config.yaml
n_layer: 12
d_model: 896
n_head: 14
n_kv_head: 14
head_dim: 64
d_mlp: 3584
vocab_size: 21446
activation: "tanh_gelu"
norm: "layernorm"
norm_place: "pre"
norm_eps: 1e-05
positions: "learned"
qk_norm: false
attn_scale: 0.125
bias: "all"
tie_embeddings: true
parallel_block: false
extras: ["capped logits"]
init: "normal"
init_std_qkv: 0.0209
init_std_o: 0.00427
init_std_up: 0.0209
init_std_down: 0.00427
optimizer: "soap_variant"
lr: 0.00321
lr_mult_o: 1.48
beta1: 0.95
beta2: 0.99
lr_head: 0.00729
grad_clip: 1.0
warmup_steps: 200
schedule: "wsd"
decay_fraction: 0.695
decay_shape: "linear"
final_lr_fraction: 0.02
batch_tokens: 262144
seq_len: 1024
doc_mask: true
train_tokens: 1079000000
steps: 4117
dataset: "wikipedia_en"
Each number is 50 + 15 x the weight over its row's rms, rounded and kept within 0 to 99. Layers, rows and columns count from 0. The size before them is the row's rms in percent of the matrix's.

# up: layer 5 MLP up, 3584x896, rms 0.0584, rows 1762-1792, columns 672-783
# down: layer 5 MLP down (transposed), 3584x896, rms 0.0604, rows 1762-1792, columns 672-783
up1762 094:66 49 40 31 76 49 49 69 41 38 69 95 46 51 58 63 68 27 50 57 31 51 69 41 40 71 55 61 63 43 54 49 91 39 67 50 64 52 55 37 41 47 69 62 59 45 61 64 58 29 48 51 50 28 56 58 65 37 34 55 42 43 54 51 45 62 46 41 34 31 71 74 86 71 58 43 04 77 42 61 69 40 46 50 39 60 43 47 37 37 29 29 43 65 46 55 65 50 81 22 25 45 72 56 54 49 59 54 40 40 64 55
down1762 101:50 62 17 52 44 08 66 26 37 56 55 54 37 56 43 47 19 56 59 61 48 60 46 54 11 34 43 52 84 40 52 15 55 50 74 48 52 54 49 58 63 55 55 34 40 53 26 35 48 48 53 49 40 53 37 65 53 14 49 32 47 52 71 51 19 28 55 51 45 61 55 54 45 29 28 47 39 59 37 54 56 47 83 33 73 61 58 52 31 57 33 36 29 45 61 36 50 61 59 73 57 40 82 50 50 61 46 48 64 72 70 55
up1763 092:61 56 39 54 66 63 49 24 43 50 46 77 51 65 60 58 61 64 71 52 36 37 55 46 41 48 52 65 59 51 62 49 84 35 76 42 87 36 60 14 52 16 39 60 49 51 54 71 68 60 47 32 39 59 46 33 53 81 42 62 59 70 55 63 50 68 38 73 75 64 43 69 45 17 39 55 74 70 54 40 50 63 40 65 45 34 41 56 40 36 47 83 29 46 75 60 46 21 28 45 71 31 38 73 51 75 41 52 69 69 48 36
down1763 099:66 33 52 68 37 72 23 15 74 82 48 80 55 51 61 58 53 45 40 55 56 64 32 57 64 75 57 26 30 44 38 46 60 72 55 58 49 58 52 57 42 75 51 46 36 37 11 60 49 67 50 51 56 68 51 42 41 52 68 15 29 50 39 53 59 47 47 62 41 59 51 27 29 35 50 43 65 15 51 54 69 58 40 63 40 51 57 19 36 55 58 55 32 42 58 42 42 41 72 86 52 52 21 67 55 30 63 46 55 60 53 37
up1764 095:67 59 67 48 53 69 70 36 69 38 44 48 35 49 91 49 58 35 37 45 39 43 63 43 79 70 70 60 44 64 53 49 61 66 76 45 62 42 29 80 66 43 65 35 57 67 50 46 79 56 55 42 44 51 33 51 41 08 71 64 68 31 46 51 56 37 69 30 50 26 71 71 14 39 43 56 37 55 58 35 41 59 46 44 58 49 42 40 65 17 61 82 72 78 30 29 49 25 66 54 55 59 36 43 31 76 34 53 69 74 29 42
down1764 096:80 23 75 28 66 52 33 54 23 34 40 14 61 86 07 57 56 48 52 45 48 49 40 54 63 37 50 35 34 57 59 43 42 47 71 36 50 62 54 52 28 73 43 68 48 57 54 62 26 69 43 61 33 26 44 41 48 39 65 53 22 73 37 39 64 46 62 31 65 43 25 41 45 51 68 48 41 27 21 62 57 54 40 66 35 34 60 44 34 24 64 28 68 40 22 76 47 15 56 36 57 53 68 54 36 18 69 81 44 47 49 22
up1765 105:48 77 39 43 57 31 67 56 40 79 34 63 46 50 24 55 73 78 33 28 29 15 72 71 63 36 41 53 33 36 42 70 32 49 66 32 36 36 38 52 61 44 35 46 70 31 48 55 12 39 36 47 46 38 72 26 54 48 64 85 20 46 52 49 29 62 32 52 35 49 16 40 59 44 37 23 57 63 56 77 50 99 53 46 71 48 54 54 48 49 30 50 69 50 50 27 50 62 63 71 57 40 50 76 40 24 56 78 61 37 26 61
down1765 091:37 42 67 54 57 38 13 52 35 37 51 46 60 48 59 71 34 60 46 59 40 71 25 22 70 45 44 65 44 60 31 59 75 51 24 25 63 60 59 56 50 48 72 74 51 76 57 40 72 44 53 44 40 35 55 26 68 36 45 58 35 47 18 53 31 30 49 29 54 56 59 72 32 54 31 83 25 50 46 47 15 36 43 16 37 49 50 45 70 55 53 34 44 45 35 59 42 61 41 34 40 39 06 50 48 34 69 45 48 74 46 84
up1766 097:54 64 32 68 44 39 65 38 39 69 19 36 58 67 41 57 71 41 46 47 64 46 27 54 58 67 38 63 49 54 43 41 24 65 23 61 23 60 12 49 49 67 25 32 55 54 38 53 25 57 33 36 32 47 57 66 47 42 29 39 41 37 25 57 46 52 48 39 39 50 71 71 47 41 43 57 48 24 73 67 50 57 36 53 56 53 50 73 54 24 47 36 40 57 40 48 54 72 50 56 51 42 57 47 53 33 49 66 56 56 52 68
down1766 090:47 46 72 61 63 46 53 62 45 32 73 33 39 75 60 63 41 46 52 57 66 50 51 22 39 58 40 63 41 55 44 62 43 48 16 45 47 51 46 57 67 42 43 63 37 61 42 54 37 36 69 58 47 42 40 34 41 59 48 51 40 27 36 64 43 40 57 42 56 50 42 65 54 40 37 16 43 49 34 48 66 48 55 52 35 38 46 71 52 26 47 33 68 70 39 62 39 49 77 48 53 42 63 14 52 59 52 51 25 45 60 62
up1767 096:31 47 62 71 48 56 43 39 40 49 67 54 68 42 29 35 50 55 40 40 47 69 48 50 40 66 58 46 61 47 33 34 19 39 57 42 33 31 60 59 56 87 77 50 46 36 61 63 58 47 50 47 48 29 42 75 43 49 41 67 37 55 45 72 57 62 52 75 52 15 71 50 62 56 30 55 50 41 52 66 65 75 41 32 41 37 53 55 29 47 60 62 53 46 46 58 61 59 52 60 39 80 25 17 78 41 64 64 52 52 83 46
down1767 104:59 61 47 51 71 30 47 58 52 34 45 41 47 64 55 64 77 80 49 20 31 61 18 43 51 48 36 54 41 14 66 34 47 66 27 53 38 51 59 23 73 52 73 49 40 64 56 72 29 61 67 50 61 52 47 34 80 67 73 48 71 76 53 52 45 45 55 42 56 61 59 58 58 56 47 57 49 20 49 48 76 36 60 72 40 60 64 58 59 47 40 59 67 48 56 31 82 73 28 49 32 47 68 56 74 45 43 33 48 63 42 62
up1768 107:44 43 42 62 51 56 37 46 58 52 42 80 42 63 63 45 31 70 52 37 42 43 66 43 37 21 44 49 49 44 59 50 61 47 56 59 48 59 44 54 49 59 39 52 57 55 35 46 46 65 42 40 43 54 24 66 60 53 60 63 33 58 58 39 21 89 30 40 55 41 69 55 58 25 46 41 58 80 44 74 35 75 37 83 35 20 31 49 53 22 48 54 51 58 52 60 67 56 57 56 23 53 50 40 43 41 70 40 45 55 59 55
down1768 104:55 54 45 63 45 34 45 51 47 24 36 76 55 45 15 60 58 67 37 26 21 44 50 30 56 39 77 55 49 42 58 81 47 26 43 53 50 58 30 38 32 50 37 45 34 62 39 77 54 42 41 44 44 61 48 65 82 48 55 47 31 65 47 35 47 59 29 16 44 60 38 35 10 41 51 23 66 57 48 47 60 59 40 64 76 46 20 51 57 53 65 36 33 43 64 37 43 55 70 50 63 43 52 45 45 22 59 46 81 59 67 67
up1769 093:35 67 50 41 57 59 57 61 49 46 53 64 57 47 48 50 60 24 80 42 36 41 46 74 53 62 46 83 56 64 54 50 53 53 53 59 09 45 60 51 53 61 48 45 57 79 59 58 74 43 52 67 13 41 05 50 36 53 51 08 45 52 65 33 29 49 28 53 51 44 42 64 82 31 48 51 65 66 18 55 31 69 48 37 27 69 48 56 63 68 44 54 53 36 38 35 42 44 41 40 33 45 48 24 72 53 36 26 58 52 48 50
down1769 097:42 61 63 57 73 58 56 44 50 69 62 78 44 47 56 64 48 40 21 31 54 34 56 65 45 45 74 58 52 37 76 62 43 22 48 42 42 43 39 70 70 67 62 37 49 76 38 65 46 28 70 53 61 80 39 49 09 25 34 52 54 49 51 33 45 50 39 47 72 46 61 74 51 23 45 46 75 37 46 54 56 42 44 57 53 48 49 46 41 53 61 76 60 60 60 66 22 59 40 64 36 74 70 49 56 47 44 47 73 57 60 52
up1770 103:70 43 65 56 64 72 42 75 61 55 60 55 63 52 51 54 56 27 59 45 54 41 61 35 46 56 60 48 69 54 27 28 26 37 38 63 38 35 50 58 75 70 55 51 44 60 51 76 54 57 53 54 64 39 58 48 38 41 62 32 56 65 38 49 63 49 36 36 52 70 87 57 49 74 54 24 39 52 27 73 27 40 67 72 56 62 34 66 49 51 78 64 26 55 87 48 72 56 63 66 19 83 33 76 33 40 32 51 43 43 82 38
down1770 107:52 51 66 43 50 35 61 68 74 63 67 42 47 55 46 36 71 57 52 46 50 58 56 67 41 73 36 56 45 25 79 57 50 43 35 36 59 69 34 48 40 51 67 70 61 35 31 58 35 48 60 35 62 49 48 09 65 65 65 52 50 50 66 81 53 32 60 25 64 65 33 49 57 40 27 42 83 70 47 44 51 60 64 45 23 47 66 46 50 51 40 59 33 46 43 39 35 41 52 47 49 42 64 72 45 55 60 49 71 58 55 45
up1771 101:32 60 33 47 50 27 42 16 40 35 59 44 43 61 42 59 43 33 21 42 38 47 45 40 70 55 78 56 32 54 65 22 35 41 57 59 42 58 23 77 52 57 51 56 49 46 32 47 42 60 44 12 33 56 59 74 61 43 18 62 49 43 61 25 62 49 36 52 33 68 15 42 59 67 58 45 61 33 21 54 44 56 35 53 23 39 47 58 34 51 45 49 55 38 37 31 48 34 80 45 68 54 89 44 66 66 31 65 70 53 60 33
down1771 105:82 57 66 61 31 34 58 49 39 38 56 15 53 49 49 47 33 59 34 45 49 44 39 50 53 17 75 50 74 34 62 58 50 51 40 40 54 56 53 77 56 69 47 16 47 47 60 39 20 50 66 63 53 58 28 01 49 39 53 48 49 38 59 51 17 52 52 44 36 74 34 43 62 53 38 51 48 36 45 43 45 72 70 31 16 42 64 45 40 43 35 24 30 61 56 51 46 42 00 59 66 34 58 28 33 31 58 37 38 48 59 20
up1772 087:64 62 68 49 69 42 22 43 46 64 64 09 45 30 49 26 63 54 63 48 62 52 37 37 75 43 13 58 30 71 68 68 65 26 54 54 78 40 51 56 81 54 59 38 53 51 53 47 58 74 66 67 59 90 39 44 38 52 37 53 55 25 55 42 42 49 34 57 62 52 32 39 50 45 58 80 33 47 40 73 52 60 76 34 58 49 65 60 22 45 70 22 67 75 11 60 60 29 55 64 54 50 77 46 70 52 89 57 62 30 49 61
down1772 100:54 64 54 30 35 28 23 73 43 59 40 35 66 51 55 59 65 43 73 47 66 47 58 35 27 52 48 48 33 74 46 49 33 50 51 42 80 50 57 68 53 62 59 35 41 64 75 21 56 37 68 58 75 59 38 47 29 40 52 58 95 45 47 26 49 41 38 49 38 68 39 52 49 46 57 70 55 60 44 60 65 45 29 70 47 60 29 86 52 74 56 49 43 43 36 34 72 62 67 27 50 42 49 67 36 51 54 44 65 50 61 51
up1773 093:30 49 32 43 41 51 55 38 56 57 34 64 53 42 10 30 66 66 45 43 33 54 70 71 49 51 38 73 67 33 48 55 28 51 33 49 45 40 25 42 50 47 53 49 53 46 35 59 37 37 51 24 86 58 38 68 55 42 31 52 49 47 49 56 34 30 45 64 85 61 21 43 50 40 50 31 32 33 51 28 63 68 68 47 73 67 33 62 38 64 67 53 58 44 53 50 55 69 41 46 55 45 61 37 60 54 58 48 43 56 40 56
down1773 093:20 16 43 68 47 64 64 27 54 37 44 83 62 53 56 42 57 32 60 59 67 18 55 91 56 42 45 57 33 54 39 29 62 22 56 58 37 23 57 47 85 54 54 40 58 30 43 52 39 36 30 61 83 52 38 19 48 50 56 45 63 49 81 49 50 70 49 47 66 51 45 41 38 47 72 78 55 56 30 52 57 53 51 39 32 75 39 70 40 41 39 72 82 29 45 51 69 80 75 29 50 59 63 51 64 27 82 61 70 29 58 53
up1774 112:28 33 20 44 39 58 72 36 39 51 36 57 53 69 54 37 69 24 61 64 59 54 70 55 57 48 50 51 35 15 42 66 92 31 62 40 61 62 69 57 52 55 46 59 56 60 53 72 64 70 61 48 43 45 84 24 73 42 25 50 74 68 77 68 36 73 36 62 48 41 40 62 27 59 42 37 24 61 81 61 48 46 51 77 37 48 59 50 51 37 40 31 48 63 60 60 19 45 41 49 11 53 48 61 50 43 38 35 63 43 27 62
down1774 098:71 44 53 74 50 46 55 44 41 46 44 39 68 71 48 64 69 73 55 34 41 43 35 28 46 34 64 60 42 68 60 62 33 36 66 45 57 38 40 70 51 43 54 43 29 56 80 31 58 26 46 62 48 62 40 36 68 61 38 67 71 40 54 24 36 53 53 45 72 56 70 56 46 40 51 61 50 35 41 66 58 35 68 31 50 71 30 59 60 42 60 67 55 35 57 36 32 65 46 41 45 51 51 35 63 50 48 65 46 72 61 90
up1775 084:35 44 69 36 66 29 41 67 43 50 55 43 63 55 56 53 44 12 56 45 52 39 60 37 39 51 57 48 45 38 62 25 49 31 37 20 66 65 34 62 44 29 30 58 38 49 65 24 88 40 43 40 56 62 37 35 52 36 59 35 29 44 63 45 41 62 73 56 50 74 38 57 59 52 56 46 43 53 48 55 47 28 40 67 50 40 56 45 37 64 49 55 27 52 57 37 46 47 11 52 51 52 46 58 38 61 59 38 44 54 25 26
down1775 092:58 54 87 50 29 52 65 44 32 70 88 65 46 36 37 45 70 33 30 41 65 60 31 62 49 71 40 38 43 55 44 64 38 47 34 45 47 62 70 44 44 43 61 64 53 51 41 38 76 86 46 35 76 74 46 22 55 57 45 58 14 49 35 80 56 26 48 75 33 31 61 40 37 60 74 54 61 23 28 58 80 45 42 59 39 35 50 24 58 37 67 59 53 32 11 18 34 36 48 42 64 21 42 56 64 44 56 11 53 45 40 53
up1776 090:34 34 48 53 40 54 34 75 55 52 61 53 43 55 80 82 67 50 53 44 44 45 65 55 53 38 77 87 68 37 56 64 03 70 61 47 56 62 48 65 27 34 59 51 63 36 32 40 64 43 50 58 35 51 18 64 65 40 45 30 62 46 49 25 50 57 46 47 42 67 65 65 45 31 64 75 52 30 39 69 44 53 52 49 35 46 45 59 58 39 49 49 61 74 37 44 54 45 36 81 52 50 80 59 70 26 60 29 45 37 63 78
down1776 092:18 52 00 63 39 55 68 06 53 59 52 58 57 50 51 42 64 40 37 61 36 62 70 40 35 54 66 46 56 56 51 33 37 26 30 52 47 54 64 32 53 70 51 56 50 56 56 39 43 18 42 59 37 54 45 47 45 46 56 53 35 25 31 90 72 64 63 59 33 49 64 64 52 24 31 59 63 53 50 37 50 35 67 61 45 50 42 30 64 27 54 21 18 29 55 50 64 66 80 71 53 56 67 41 41 66 70 58 64 73 30 41
up1777 095:42 43 41 41 53 85 72 57 41 61 74 43 47 42 48 59 78 64 29 55 48 60 30 30 70 32 24 20 28 50 67 52 51 49 58 74 31 39 41 33 71 71 35 54 60 56 42 43 64 22 39 41 35 36 34 44 37 55 33 41 27 45 60 49 42 31 56 50 54 51 33 46 55 69 57 43 56 41 26 40 62 76 39 61 37 70 58 39 38 27 59 64 49 28 45 46 68 36 41 56 51 65 32 56 42 52 47 38 62 52 54 51
down1777 095:46 48 78 74 47 15 38 31 69 59 45 73 51 74 52 57 56 75 41 82 56 38 49 67 48 64 47 55 47 62 56 55 34 45 18 62 53 39 79 61 54 55 57 12 50 43 44 34 50 55 40 48 53 44 56 43 26 59 29 71 67 57 50 71 49 78 45 26 69 53 41 26 35 52 53 87 55 54 56 54 47 41 48 54 37 43 33 43 39 62 54 56 71 73 24 40 57 65 40 75 29 28 54 45 42 79 52 56 55 39 31 56
up1778 103:48 39 59 42 70 62 24 57 55 76 17 33 47 39 56 40 52 45 44 71 23 60 67 65 56 41 66 40 35 69 33 76 66 73 48 46 47 50 58 44 34 35 60 55 49 54 48 63 64 55 49 33 21 48 63 44 41 37 37 41 54 60 68 43 37 60 27 63 50 14 57 20 58 42 53 18 62 61 52 59 38 59 64 46 70 38 56 26 31 74 56 50 57 40 33 44 57 71 53 60 39 78 40 57 41 57 57 43 53 59 44 44
down1778 107:39 70 36 42 69 68 49 69 57 50 59 50 22 27 39 58 46 57 59 57 30 57 47 08 60 55 54 55 39 46 43 83 59 75 70 49 52 55 47 28 39 41 26 71 52 66 61 63 76 18 51 24 60 26 33 66 68 50 27 78 17 76 64 69 51 49 21 42 46 79 72 47 46 51 40 27 25 63 33 45 47 68 57 69 58 48 46 55 39 72 29 13 46 42 29 55 36 31 42 25 65 77 68 55 44 48 51 31 35 58 57 70
up1779 108:60 49 59 64 36 29 51 56 48 22 68 23 58 70 32 63 46 25 25 18 61 57 68 76 58 32 14 29 77 34 55 52 45 81 74 45 46 29 72 56 75 29 65 42 51 60 39 19 33 34 15 39 56 58 46 34 54 78 16 51 33 63 53 38 47 25 34 29 58 27 37 28 58 61 41 44 63 49 47 45 52 39 14 34 73 49 37 44 46 44 77 52 64 18 50 39 50 49 26 49 50 77 58 22 63 74 24 46 55 44 47 42
down1779 119:32 36 53 71 45 41 52 60 61 39 66 41 75 29 53 67 44 29 35 60 49 56 58 39 73 55 48 23 34 24 34 20 58 71 65 23 70 35 55 61 68 51 54 55 27 48 54 40 28 63 56 60 43 48 47 60 63 61 70 68 52 82 44 37 54 50 47 50 65 39 47 25 69 71 31 38 56 45 41 49 41 59 48 33 56 55 18 50 52 47 61 16 66 37 34 65 48 65 61 55 33 26 54 40 54 64 52 59 46 67 75 61
up1780 091:59 65 61 47 29 42 65 48 44 50 42 45 27 47 38 32 48 40 87 63 56 45 52 69 76 29 44 47 47 24 48 45 44 36 75 53 17 19 58 64 53 46 58 56 38 45 38 37 64 34 48 56 32 63 26 56 52 41 66 44 45 60 29 45 44 44 30 89 30 66 77 48 48 56 51 57 56 51 52 40 71 31 21 26 37 55 69 52 76 73 36 67 62 60 47 61 37 21 57 64 46 57 25 03 62 34 52 60 26 50 35 29
down1780 090:55 61 74 51 70 52 68 48 68 52 77 54 44 67 41 59 63 56 51 44 43 61 67 73 60 50 72 35 57 05 74 93 49 59 33 41 39 39 61 30 59 83 48 75 53 61 40 69 55 54 38 31 57 59 32 53 65 31 53 15 58 36 72 89 00 67 72 49 34 42 43 38 40 68 51 41 59 35 45 38 55 43 70 54 62 51 49 10 27 42 48 44 41 57 38 64 56 51 29 71 47 69 69 67 48 60 56 46 25 52 38 78
up1781 094:51 26 43 53 47 19 38 37 45 41 48 79 32 65 61 68 38 52 82 40 73 41 63 31 18 34 57 50 42 36 49 70 47 58 53 27 91 58 38 60 39 40 55 58 56 28 46 56 41 35 58 62 44 49 30 38 49 69 39 59 83 36 54 28 37 57 40 44 46 18 38 81 46 67 11 26 46 40 30 54 47 49 32 55 58 73 34 43 22 51 44 56 57 54 55 47 42 48 37 73 57 26 47 33 36 87 64 51 37 60 25 47
down1781 090:65 15 32 31 60 45 76 64 66 45 61 28 76 20 42 27 40 46 47 63 70 37 68 39 30 71 56 49 58 40 66 66 73 45 58 25 30 56 27 42 53 38 50 27 63 10 61 35 39 63 45 63 57 22 62 74 29 51 53 29 56 70 47 33 47 50 47 53 58 58 48 03 56 69 52 39 56 59 46 57 23 46 51 58 48 47 71 46 63 52 74 52 51 71 55 42 55 67 44 35 64 59 76 14 48 54 73 41 27 55 48 49
up1782 101:41 65 44 23 24 66 36 82 31 49 67 64 61 34 49 58 89 66 49 54 47 04 38 58 54 49 39 51 28 64 50 74 52 55 59 53 52 56 25 48 54 39 42 75 40 60 60 46 40 37 39 46 47 55 35 47 56 37 50 58 48 61 54 31 52 43 50 51 35 58 81 60 45 16 57 60 48 53 45 45 36 43 55 24 66 49 38 54 37 57 24 28 51 52 60 41 33 58 69 64 49 54 61 41 46 49 35 46 44 79 80 42
down1782 099:26 37 52 55 34 74 64 74 18 47 48 53 43 39 58 21 83 50 58 31 26 40 45 36 38 36 29 39 81 37 27 26 42 36 60 40 55 36 60 67 65 46 62 44 41 42 57 27 18 68 51 58 66 50 46 26 59 17 68 44 31 36 46 49 32 50 44 59 68 49 61 46 64 36 49 55 44 37 68 48 60 42 14 72 66 42 51 71 54 27 62 32 42 47 26 31 61 44 52 47 25 81 68 57 39 55 52 26 51 51 82 78
up1783 100:57 38 48 54 48 46 58 64 53 86 30 37 58 36 65 51 49 33 40 37 64 31 39 58 41 36 43 62 34 22 37 42 29 47 64 44 27 49 44 47 39 52 53 50 64 52 59 60 57 50 62 19 41 80 52 89 25 56 45 38 54 81 59 43 38 43 57 40 25 57 51 65 85 59 54 40 45 37 77 40 36 48 39 46 42 31 41 50 62 63 53 68 60 56 47 53 29 38 32 33 76 67 34 66 63 46 76 49 44 61 44 61
down1783 099:68 58 54 55 44 56 75 71 54 18 51 60 68 73 51 61 69 38 42 49 73 36 41 51 43 40 38 40 51 70 58 72 46 61 25 38 83 43 32 26 48 49 28 20 58 31 76 34 38 50 52 69 52 45 41 65 56 67 41 26 40 52 55 32 56 47 25 72 60 42 36 66 44 71 55 64 94 50 43 60 56 37 38 50 50 52 67 48 56 50 57 34 56 36 60 39 38 63 46 70 71 58 21 41 42 65 36 33 50 57 63 29
up1784 104:46 61 79 73 37 50 51 45 51 65 17 31 66 43 48 31 36 48 64 71 27 40 52 54 37 35 51 69 72 62 66 34 50 25 62 68 47 42 38 43 42 40 83 41 60 37 57 68 50 42 71 27 33 68 80 29 47 54 42 74 52 45 87 66 44 59 52 45 52 35 71 68 22 50 52 58 62 44 56 45 68 53 60 52 67 46 37 59 20 43 28 55 52 43 58 78 35 65 49 52 43 48 67 83 55 68 51 67 72 42 40 54
down1784 101:61 20 45 29 39 40 62 49 27 69 59 63 36 43 58 46 48 49 45 56 49 80 59 46 64 62 73 49 52 59 71 31 53 48 38 50 30 56 74 51 74 46 66 44 38 52 22 37 28 50 43 51 38 42 66 52 54 59 26 51 33 53 36 44 54 64 50 46 75 38 43 45 30 42 23 46 51 67 18 48 62 75 46 66 44 43 42 70 57 63 49 61 40 25 52 24 50 29 58 40 30 86 56 23 65 64 36 69 75 72 12 53
up1785 100:32 99 53 68 39 65 53 41 43 25 43 36 45 56 69 47 41 61 37 59 66 31 49 48 70 19 52 52 62 53 78 43 50 69 99 50 57 76 58 55 28 39 37 45 60 43 47 29 54 63 59 59 28 44 37 49 52 65 45 24 67 62 34 23 40 51 59 53 51 55 79 68 65 28 32 62 76 56 25 36 42 38 30 62 31 35 49 28 97 35 52 48 39 54 70 58 48 52 14 42 42 60 69 47 65 55 41 51 68 61 27 36
down1785 111:55 68 64 57 59 39 78 35 35 54 30 60 35 68 69 48 58 53 55 60 40 68 52 35 53 60 45 34 36 45 47 41 17 30 47 78 50 59 60 83 47 01 23 57 40 44 37 49 42 41 53 30 71 44 52 49 53 64 75 42 28 62 62 20 27 63 74 61 58 60 38 41 48 28 42 83 55 34 44 65 78 42 42 56 62 67 48 36 57 60 46 41 73 57 38 59 41 44 45 54 35 08 53 49 48 46 36 21 30 52 35 48
up1786 100:79 56 46 80 47 61 40 50 55 30 44 31 36 73 43 62 49 68 29 63 66 52 31 53 35 67 69 44 72 88 51 54 51 25 41 69 70 42 41 48 60 51 32 29 31 29 59 57 39 27 58 50 70 45 59 45 55 31 39 38 54 42 40 54 50 28 29 67 64 40 43 73 38 59 62 38 62 56 54 42 64 65 77 72 34 45 59 78 59 53 55 45 60 53 47 44 50 67 30 42 34 67 57 51 34 84 29 30 45 49 47 60
down1786 092:47 36 54 61 64 44 32 27 29 24 48 71 17 42 40 52 42 46 40 42 85 42 53 27 83 26 37 42 62 56 66 52 59 52 59 43 59 43 68 71 42 69 56 47 40 64 50 74 51 30 63 28 43 62 69 50 40 37 54 55 59 35 62 44 60 40 66 41 36 56 60 48 41 64 64 52 24 36 27 68 13 50 54 54 63 54 53 43 48 67 49 20 33 56 78 55 54 44 72 55 59 33 50 50 52 68 60 37 48 29 50 63
up1787 102:53 36 42 56 18 59 42 37 80 65 69 29 25 36 50 44 32 42 40 69 54 42 49 61 65 41 36 76 35 41 44 46 29 48 56 64 50 55 43 43 56 50 41 58 64 51 24 51 69 58 29 66 40 59 77 41 47 50 87 68 42 31 15 60 49 45 78 44 23 44 45 58 42 51 28 55 44 27 78 51 57 50 51 70 63 69 65 28 59 57 33 29 63 78 50 44 50 71 59 40 71 36 69 70 23 46 60 63 43 47 66 46
down1787 088:78 60 37 40 39 15 70 56 79 52 61 39 55 30 56 70 60 69 73 41 49 44 61 40 56 57 49 32 45 51 60 52 51 15 56 46 66 56 63 45 37 56 52 39 42 47 61 61 35 37 37 48 23 53 31 49 41 55 62 46 59 31 60 78 57 60 38 56 49 72 73 34 49 49 63 41 65 37 62 34 43 43 65 63 54 32 74 51 60 45 45 71 26 20 16 42 51 51 36 75 85 06 46 47 58 60 56 33 58 49 56 71
up1788 094:40 64 49 39 73 32 40 76 37 53 94 30 45 45 63 34 43 45 66 65 48 41 44 55 55 36 82 56 50 58 50 47 59 51 36 34 49 34 64 66 40 47 39 44 64 39 48 58 51 54 72 25 46 53 46 39 45 61 51 46 42 58 19 50 27 51 44 59 22 42 51 43 66 61 54 83 46 59 18 43 43 50 56 40 60 73 62 60 70 60 35 58 50 56 59 60 48 35 54 45 65 55 25 43 45 54 54 92 29 34 37 28
down1788 094:39 47 33 46 39 00 52 39 38 96 58 47 28 36 45 51 48 40 56 38 23 44 43 27 53 55 57 46 56 29 65 38 42 28 44 54 35 50 33 21 53 57 53 52 41 58 42 60 39 71 52 30 28 42 46 57 49 80 91 35 47 22 67 49 41 41 58 29 42 42 23 60 57 58 41 31 47 50 62 38 59 46 31 54 54 40 43 59 58 55 57 41 21 47 78 29 68 46 77 44 71 46 49 47 34 48 49 28 84 41 73 61
up1789 097:69 56 35 53 60 48 36 75 42 22 41 49 16 44 40 81 48 34 71 63 30 57 52 51 63 62 36 47 66 57 42 64 77 43 52 73 69 58 46 63 62 42 57 50 60 41 67 56 61 41 34 38 58 41 33 63 20 53 52 84 56 58 36 70 62 30 34 53 52 31 24 51 42 56 42 37 54 29 60 60 51 31 49 39 46 40 23 52 65 33 35 75 56 42 79 41 30 26 37 56 62 45 56 65 81 51 71 71 53 58 36 56
down1789 096:38 65 85 64 42 45 45 45 03 56 42 70 48 52 54 48 58 38 63 49 31 55 53 41 53 53 71 32 58 36 71 39 23 70 72 62 55 43 69 68 20 25 53 31 17 31 50 71 30 52 61 37 20 50 60 36 49 43 46 59 44 47 59 49 39 64 62 38 59 37 50 56 35 66 57 47 55 78 59 72 38 58 63 46 40 62 32 71 31 31 51 54 41 73 74 46 71 69 86 72 43 27 41 77 43 50 41 74 54 48 56 64
up1790 105:36 52 67 82 68 23 50 43 25 55 54 47 64 44 58 50 42 58 35 70 44 34 40 58 23 42 54 51 33 59 48 73 57 31 45 67 75 65 53 16 65 53 66 40 56 55 22 59 47 71 26 42 06 51 22 52 25 51 49 67 15 52 50 48 63 58 58 41 62 30 61 45 49 23 54 28 41 43 29 57 68 58 34 38 64 67 46 39 91 59 45 56 50 30 48 37 31 18 73 47 49 32 57 57 56 36 79 77 58 62 17 53
down1790 110:36 74 47 58 61 52 11 63 86 49 64 53 50 57 28 46 64 56 60 38 36 58 51 52 71 39 27 65 38 53 69 51 33 51 75 46 84 66 33 52 49 39 59 48 34 50 57 58 62 52 45 08 88 56 33 59 56 35 53 54 45 39 66 47 90 54 39 44 43 76 42 34 54 43 54 45 46 58 69 82 57 45 27 28 49 58 51 29 35 70 38 69 79 56 47 61 27 25 33 28 76 44 19 54 68 42 65 69 91 24 41 60
up1791 095:63 68 58 44 53 69 47 32 69 47 57 69 39 53 38 64 35 75 48 70 27 19 29 54 37 66 45 57 37 27 70 42 69 55 51 80 64 38 47 41 73 51 49 55 64 35 62 57 56 74 54 50 60 21 19 55 49 46 64 64 42 62 80 27 36 64 51 60 69 38 51 33 38 84 23 48 33 35 38 54 36 57 57 47 39 61 34 42 33 48 60 24 31 34 36 68 45 41 45 25 46 64 58 59 50 24 38 88 33 35 44 39
down1791 100:47 58 42 75 40 55 59 22 50 48 40 61 44 74 49 33 39 47 57 40 66 55 31 48 42 73 23 26 50 33 26 33 51 20 69 69 15 62 80 73 30 75 34 56 31 57 57 36 49 28 44 41 59 61 53 73 46 68 76 73 70 58 87 47 44 49 31 49 48 49 78 72 42 51 68 33 41 49 46 69 37 48 43 42 70 57 47 53 28 59 51 41 60 65 25 37 42 44 61 51 28 54 47 45 57 41 41 48 39 59 50 41
up1792 088:21 55 36 42 47 45 25 36 52 34 58 82 39 69 34 75 48 62 49 76 51 84 39 86 51 26 64 54 54 24 59 46 47 70 35 53 46 50 66 42 56 41 30 82 36 29 52 40 42 39 06 55 84 34 55 22 59 60 53 53 76 58 42 30 29 49 41 56 60 48 76 70 43 54 33 57 18 73 52 45 53 54 46 53 53 31 69 73 27 51 45 27 46 43 26 45 63 62 73 43 48 33 45 62 42 50 52 69 24 52 65 36
down1792 094:59 54 47 57 28 39 48 46 29 61 47 64 61 38 43 64 59 45 40 52 66 57 39 63 79 36 62 59 32 49 83 45 50 44 45 52 48 32 43 70 41 44 37 33 35 55 47 35 41 19 15 71 33 55 63 25 31 56 39 39 39 27 64 33 36 29 48 46 23 51 50 44 55 74 53 47 41 39 50 40 36 47 29 58 40 52 68 82 54 39 45 17 57 36 59 32 56 49 66 43 93 25 46 69 30 46 18 58 34 54 37 55